{"norm_eps": 1e-06, "positions": "rope", "init_std_o": 0.00547, "learning_rate": 0.00558, "weight_decay": 0.0, "decay_fraction": 1.0}
Each number is 500 + 40 x the weight over its row's rms, rounded and kept within 0 to 999. Layers, rows and columns count from 0. Numbers have three digits each. The size before them is the row's rms in percent of the matrix's.

# down: layer 9 MLP down (transposed), 512x192, rms 0.173, rows 182-192, columns 0-191
# gate: layer 9 MLP gate, 512x192, rms 0.176, rows 183-193, columns 0-191
# up: layer 9 MLP up, 512x192, rms 0.183, rows 183-193, columns 0-191
down182 110:518505563513441487570441467479494508571518468422416439461538444510498516466542508595498577481586485488360505515423564474539519500513523569542516500501458441500507453477520539477494468487559553545456551514447474548497453489524415534486481518445543541458467440538496439532482477480498555441504548549504485485420433544499486490509470511461532505458478512495516473471500520493504492493544489523483433516546479490500473458477528571446533466492442585469493489480555551571488550497459501479469474503543491520466429450478506555505512503443570526410513475517467478515542507555458541512
gate183 104:558548538439463577456525524490462489443473468471557444546485532531543511551496508505461521552417554457523520523511482434473508605492419470482420489536484538507509520521434455533541524467503492468432429498525467486483545451470517556493461578544497540522494546474439551365519485501504499459487482547489466528485529557434458515549505486504495515508474468533523527522469478497497492493475530485538517461470546494439534544494491470541450500534545518488543467527433533525563525465530492425410478513528474482481497512547598581488536480504597453520484483467553553432536473545570527539
up183 105:503482498550555538435501506486424477481462485505580462504537541451530526541537497524400560471435507507454510580459437524457507554486483478495546500534522521547555458552528516485540495487462451515506457509512468558531502446524480530512523480477594507557455531463479476433520512498432540450440488514494558516455599464464502578495482482534499487482544524489538447506572480461532460538530478522499515442483505518461495524513477469582497521565489514505464594490489497559501408500546549514525528506505516515542525422495543456451581540464656473546486460531411486504486509507533507496
down183 106:454460479515451492441566482509536492530595473496550583474517436523451443538511479468496457460510456556422495547509457539392501556465531518474494491416476416498500538467545520455524466507483477521481506494511540453568510542559517536593449482511534481490556523460501464542584470410546500507542415486508504534486532510519519435452506520455496519459519459454544501514449518490488471450478525481495567507522528490559494509423493459460531467498384498590541449465475521578500563515443505483541493543551449474474475548464582526533510540524513456512540481535530540496523500442498519511
gate184 106:435474567477545536490409524515515552429479503510514453501444561510530519459509559517531498497574477521564424522407475576529435473413480462432496505518497447577526427588555519514483549458476520508536473517454490554473518478410521491448441572482468490499494506549512461467501521414527488527495527538495523581472554510543491505491510438482525517493513496469556511551487482550487511502537533464456470509558548522538548475525505478484533460458430471466510456502537546577433443464499540443542518515447556471510476474452514506462453510486532554433492495454537460450545519563557511537
up184 099:571538544486441506524577567499508480519511435448483463480584503556508506536543523498467531508465510413475556534491541485466501544544548517540433517456524534471543533431467487474466414589570514466479486458561419420525491509537481547515490490533515479518499544397530529506517456521487499485478502526588502498525535505482494554489502492541535523529519488483529519490546442523502555514413522554485536478460526461513420468546595521545457511502526435501419463503499487535558573510550566465436536437520483529488557513545447482462542489509392536441469499518488458491504510536506452509
down184 105:471465513542455542514455519538455506502450501490568452530497453496525443568492493544523529478373544471430520528459508482480448538448466469491537515477523502501471489524515507530461533511502552528524523498463522487582538526447569515532480509544508501494560516497563552425474504539525548459538585522574514547456424479487504470505487529451439555510506493529520531528405558555523566525550549507417480459488489551467539541437502551459531546534461426538536569547468524495486540556571500525585489587515585544473527522520482566456506519503475536491478556506569517455464482538527503476
gate185 102:463526546461486491483473472483512525559563481525515433540481494519538527545598554503483448539502483449503468514545414486338507426548554464520541501496545503511444371520532401484502509462528475503532494494510473477507526523511392545453469543469476510499478578494448514580539417510577410435500527493559443472506516482487505552480496489569525516433487549478502513532555534492509463487527563470503472497544520532502514592467481530488503496541491486510514513579532551517508486453481503437512556491498493442503441469487487515503498499559435487470485458451467469505525466531470494475
up185 098:469461547431482546471552491498422476503459464456530502431494537511466456424522486540497444463521515575532460469500503522598541521474447575539521477487567511556542495508528548434541485465480440463528479507503466485493549494482567396505553487490499523519452498534480542445492451516512537533584420541540481502488531477479479565482492486441513521536507470499535546502544485497438474473433448434440459504448467524490575570534556499512560453496493415434534522449487516449525515500522405532531531468473456541503438458536473545550472497503502474545516427468535495515443448542506567543
down185 103:452603556539530520474501475497586479431424434486439507494467473491497508555501535489505504492502489538441525501463431483496496436490528516423522489548437554473477429477534496562532542503477521534540453489508503454499489491513508536523458566467464542470510504537529506521524517549393445468471463511505573545445526506550477505544424523468495557464460434421438468517552489409553492502608480497540523515492530408418554552448533546536549491497522498569468489459445540550512489496475433507464483504487504508472574498493560491534513453480444429489524520511440471466493488486483535453
gate186 098:528460460540530410535535545436492458456480500447487456414453534497575538519542464474441502582559433522484527418448574501455530491505520435528508516525441441463505485509501420521440521502429497529522465471566492513519534541449499509463520480482595492469565450530443468441486493505516503451425542501492525501541507537467492518488476484531558509526500490464537471460492509546500458505500482559518462458534407472463496497497495482492538452548536523460521487502549462551520537447487481456498490462478471439461454441499533443499559511475493539497463406425521492544415591566485527576
up186 098:527415481532528489503453474572574488536432434483499573494436498489460489443591440444483482444491485488465500520497471570438550496499492580521472475451479477511492527513402531498463487525582454496492452493519527473445459435432505477548474559514491527469526541531470425507530532500472548505526539510514495527494477440524437485419576538492515516533488524518460513454499502532457547506455435570455461472471483524472546423470503444468546456536431489536453452517479537501445495546489525488492487515539557544495548476534542481526480447565546540534448529510420474510566428524414515539
down186 098:502462536474465579530441512488496496569541515530505500507534501508408477485489537506534498512548488447502435541514487543580515524518488507512483453453511514423449487520558456451516475520533477475581568471564482518462481557466497515529484509494449484488498490509495517506568548486439455553466507540498526491569515533547511488528493446468505558469519614524582442518538459409530457532479505529568489442480504517496540438478515522526455438507445588501473522494433577593455491578557553512531532445454517536505481444525476435502440493446551483441471521470526394527563482465488494501
gate187 100:546539494495528428501454517496541460479452502487520520570497508468543485442456488393540480527485525512498506525488464471500507535501436446420557525507536486528511522397566543479515455446507549546519510466449529497464513498512457602542448454473405488457497562532499547455501559577467593556479534552504481495435538460584469487458495480421462517494500533528489575499524478449503541527511550452422464487440548493571506605464427449518539507506500516473485468477504517539473513513487530466537522558532467515498417549510529535515507551508498512510540491467412473506526497530532511573
up187 093:511427535556466517464478471475463486492486439559518427536537482518478482555515585492488538519506453496583479557558496472562473505467517467487452508511412569534486488572545528509510550475487542559512569454568453558548492464556443493518519546456534526508470535530512559566475550434480468500480487502496544459440519479552533519514500536456486459470585488484524509490534437477511502486491544415511501531383535470387550489450462533528530454479514499475471519561540413449473482551562539535485506549476496532562500491521494531499405529539437446486488549503511528528473512482510564521
down187 093:495474533525456487448539384529511438460414536398494461491472409494548440439527468506482470567555493539474507529464472507479540507472534507377534453491479462456484530456523548434599500551542489536462517489540460475453532429546479561495440500476452481483427519472469511468461412564578444494515509557530480443459498488548477499517496511538505490500473454525506531478512502470526502529508514468480451461524526549510513463517541490512446526569477460491475480457532465517509557444490523485534489538546490537499429502524414389528491519441512435468509552506508529485487440478486520441
gate188 095:509525481394492522450451522587394495550560565501486502502458534528565457493451455517470498541439517515503498515552532483573516469509585471491421480456442580522518465516517566474489531509550489499494529501466600472536439489501577495509521549569471487540569468556475522526473546484499519568464490504487449510501421541531516553434516556476504521568534500439491460505514524485581489505463511513486479457519456445575514473452466495532414439514484542460486471487538510527551508523455525526423467556482484495513571527462518531456489534523523484460514527534565487488542467452561561544
up188 099:477526510478467500498421523596569530452530538460539462466497539616549484409496501423479519521455530541614529565487553435506461505498541579471484489528443540529503464491457592432528491422512484482511514486522506422532537539447513550538511514504518528507615488517475561507504519448505449480492488471443482501545477530518522494482506557461467554545519477512455563513515496463495480505509493506458513466509473509524501543487481522525489497536529577525419437451483457498393536481449508514521562438454571461500489529442475550468479521491520449481463505517533521443566488453561487518
down188 100:556452448530510439552478539465527517446489418551498485480542499453502552554454550489506584454556570524480545567444466495466440454482428495585493447483457460488529531534479495499495530489512456479489494502437531508522566506462528502522507431469489498481446463546484462525477538565495511472556454472505514534543483486494481495481429454481520493515482461571531483483524529498495458479484499483468506550415553537525494516455434439444601504518586497497468523535506481461539468541513519458561501592573472436495566528536470444481457447510487455481570462514516544532530602518587559517
gate189 104:516587474565511529504446441484530483533545490550565492540467484518507530465502540522496507505588456495574603479576466495521558525504505526507451513458524576479480427582519505505470482587415536510547507462529435614453468458496500549504544502466467472509489482557441481442470474464485532463480442519419471434490482520591452441521566492532540501469472460522490524506503501493506516573545458531483504491505468493556506498492506424425468503480457554436502457505578472531491489449561484534535464509522542453513542556491550495509555470536494551545472517476432510547448514477471512450
up189 099:519497498492434442515516530507433545437497472523484433535526451481548521516576470481490523495487478468441526573542504538544453501493415536467430465559572478545530561535485454517467555440496386511543555487531527486490512490435547524435522503552536486491449527437518520481541447404482519475484450485487499478525468470507486457528516481486486479500545460536522461509475500519477505536511518544548435551482520421512416530558488439508452488486456486487542511470518497453492559488486534553555556535444505524468404624493489502556521503520566499431500494478477540545401554522479495440
down189 096:441506509501493427492485507514542495486540444493504444415450572516467507484431500609551509528446484500541530496435516455474452535572532539502479493500540463492516486508536514495519381557471584540473484458519522414532537481561531515509591494462474561499531471503529544555518491496550548487492509511500614560560475473483446561499597477455485470470543464484459492579480522463481546480474535525446494450528573521460485504518565480567482507473570506474486452462454561514472514487476523544490450550452476482457499472438457458519533580445466498488445483469529509514476487562515502464
gate190 101:465486519475537557445548494484500511441643548461458474425516447516450491469502451537521498512517517502466517434570488455418563450573533472470482575491523536533534449521478518448546493476448506516498533471407543473559451525517534558539535512509493470524490443544534492569480469510485494504583422523474500527580496488579516471497539443466484562525537531435472511476552531559501521455579476513498470613501431430522504504510488510519487510518510519512475517590488478530498492539471499479476528533554545495527517548550528469426478473470442475532526531548470521471469510501474556579
up190 101:469493421546534526512491499540507481458513418431558518441484453475509519519544541588508509481508518515430523496520453519519519476544483481453549446434494485548499494447519497507520410530558594528447471528465531500427510489498480419538538517558505450514503468497445523430497511521473531488456486471515484520581477580503587568478463551529458530528534508509478466535517453480458595551460475530569512437551480536495485612489467548522515519513479473498502481525465509511502530402475453496511547460482504502492512471473427492579438504536464562512505533478484497410476449533581541441
down190 099:503551529484511505508556516558445473513497443526524515449485528497443523514543473531462476397528509429442554529516430451435498529498530443596479484458457513527418441555492507500467514501468481521505495557505438494510432489547490492407456517526567473488500501564479469499486495480467540495498480468498473480521482487527490508506528532468478555574484484508580483510448472531476576465546482497479552589505478542510561474497435552473489466583448486478409508517486391547478527443517475511513494463400470597473446520521458513492507440465473590407509556508479488470502492511504538448
gate191 096:477496483538506536463480443510534508477501491507526547501567483488521458536554455524541545504540518438509550563458567471488420485544517487529462581553452568505531561473517526457471582561481498489507537552537502522543468541545481553512578476513499511519503380599505506578583504538440514539464571487546493496479532495479519505471486465506439466533534584505508460459530476512473502541492512568580538499454433537544566418470478465459457490530496457499505484446582478535439477480444506531492551489511505478498485483499595527563514510541515528436455515490521495471545494413511428492
up191 101:606479525563472482599530475499508499514536519514534540520389469549463560580444549507466513561572551540482500504464498493465493495503528520492526452508564484484570482435543530584482494540513513508485483461529513527502488438514506489514523498445554462557470476589536436529479517501512481457533503518446483524505527456580496392494581446497531472546518465472442524499484533487515551489466491554486523491462431440520512428492425488548483460532492588544549513482497518425585493515514470423491558493537485505506531479543469513509458436505452493501474500508438495515539442510450554419
down191 102:543557527500450528523539524419467506464478538451523434490581503486472490485463488440514489430478531536527525596491473470489507466494488453534513481436567479512518429611470459487493520509557534481555441526492510492552492500411519523491548440512489564435535517466483434436520529463564485493537439512514475532582545440558461543561497458468478464472501499511524577438550470548486429512510478542588485500494532496439466528532498509524580503518509543501527507556530488482582478487449507458431518549501526490465449526486436465449507508558438543486562551529505528542449475527545563496
gate192 097:473578545543495484470559489506519439421584423516574503534524531526516524493542499448470537458506538482456495533478457422507508441498426468553465491542529499447484493532548468508555471469414508453483531498531543452419467496528498479491556461523526417481428463423567527485537483514514546488531510494471462481464486492495549494510547498525427516519473568490439541459468509451607416514469456461563483570477538481471445505446454487475482463544420468465550529509518464486450483471499519440510518476475549544491494523458500530555486616470525530530475476514459532411518486460526487512
up192 104:471542540510520513464530501455492480433546433490514484547523526521517465551570563501511580483518499506496494485524535474597515506485477471546492546491491518487476454487518460491535487467503566478576559428552545486498433459502459548523496484458459461495501435554527538468443447480457626478419529487478551465425470495542468508469531476586541462512531542473490486469449537465456546507436417496522507537495520524489459480405461469534467500524423525485491484504418528468550497472517525475566562508481505604447534450471557532460485548509449558459483469547498527478477486591457477543
down192 104:518484426553484443490455532500524493461494537514493515511512506525497536493472495497550596518416501433547437535487467455446570379476484539531490483516481400408510495429565555536518508424536548528473454471444476418474507459541468557394521496488493528522530565443448483471446493560491473494553410442461487534487466499526455518549559490528504563483469489479513489485515526507489501524514540482524493558501513452433483431503525504549491543475485424556531437505530528487630512441576508508560518516503488500495535501526467476554521499552536508499540465541513526501540488494508530506
gate193 106:521536479474525495532436493582505562506457545520511519466556446401454575518530505500534526525566429467452516549428475464499401510494483503524484480474462495520493500545602582511494456519475492483503542555503495518520514507548490464487528517553471530517454469505528512600455548462494547435518548517418484498487529451496510501495447464447486497602530593528514470504532495493464540477484459489470555569407426525524539516519465511555491502527530483518465520461533542489482490565409494475496556450483456442541490502553513421489454476509453523500427507568507530538424512518547519552
up193 103:508521508496494460552484538600484471533489520478474512455490463494459488506519502558583479482549537468434575540486537472524418415512487475529488522504437472507511505544593559526538504507479452593473499524552525412522580556528514524476453555444540451522505523539482532584507513504516487519542532539444514459528496495505420479482448500481473422605503463535530450490523532526510476476538526546440538590480446524495462508503502454521492528530471523489476544480518528455478461569469520550434582415508475413541525457501518467546469471499457452548543480554526464556496459461549496539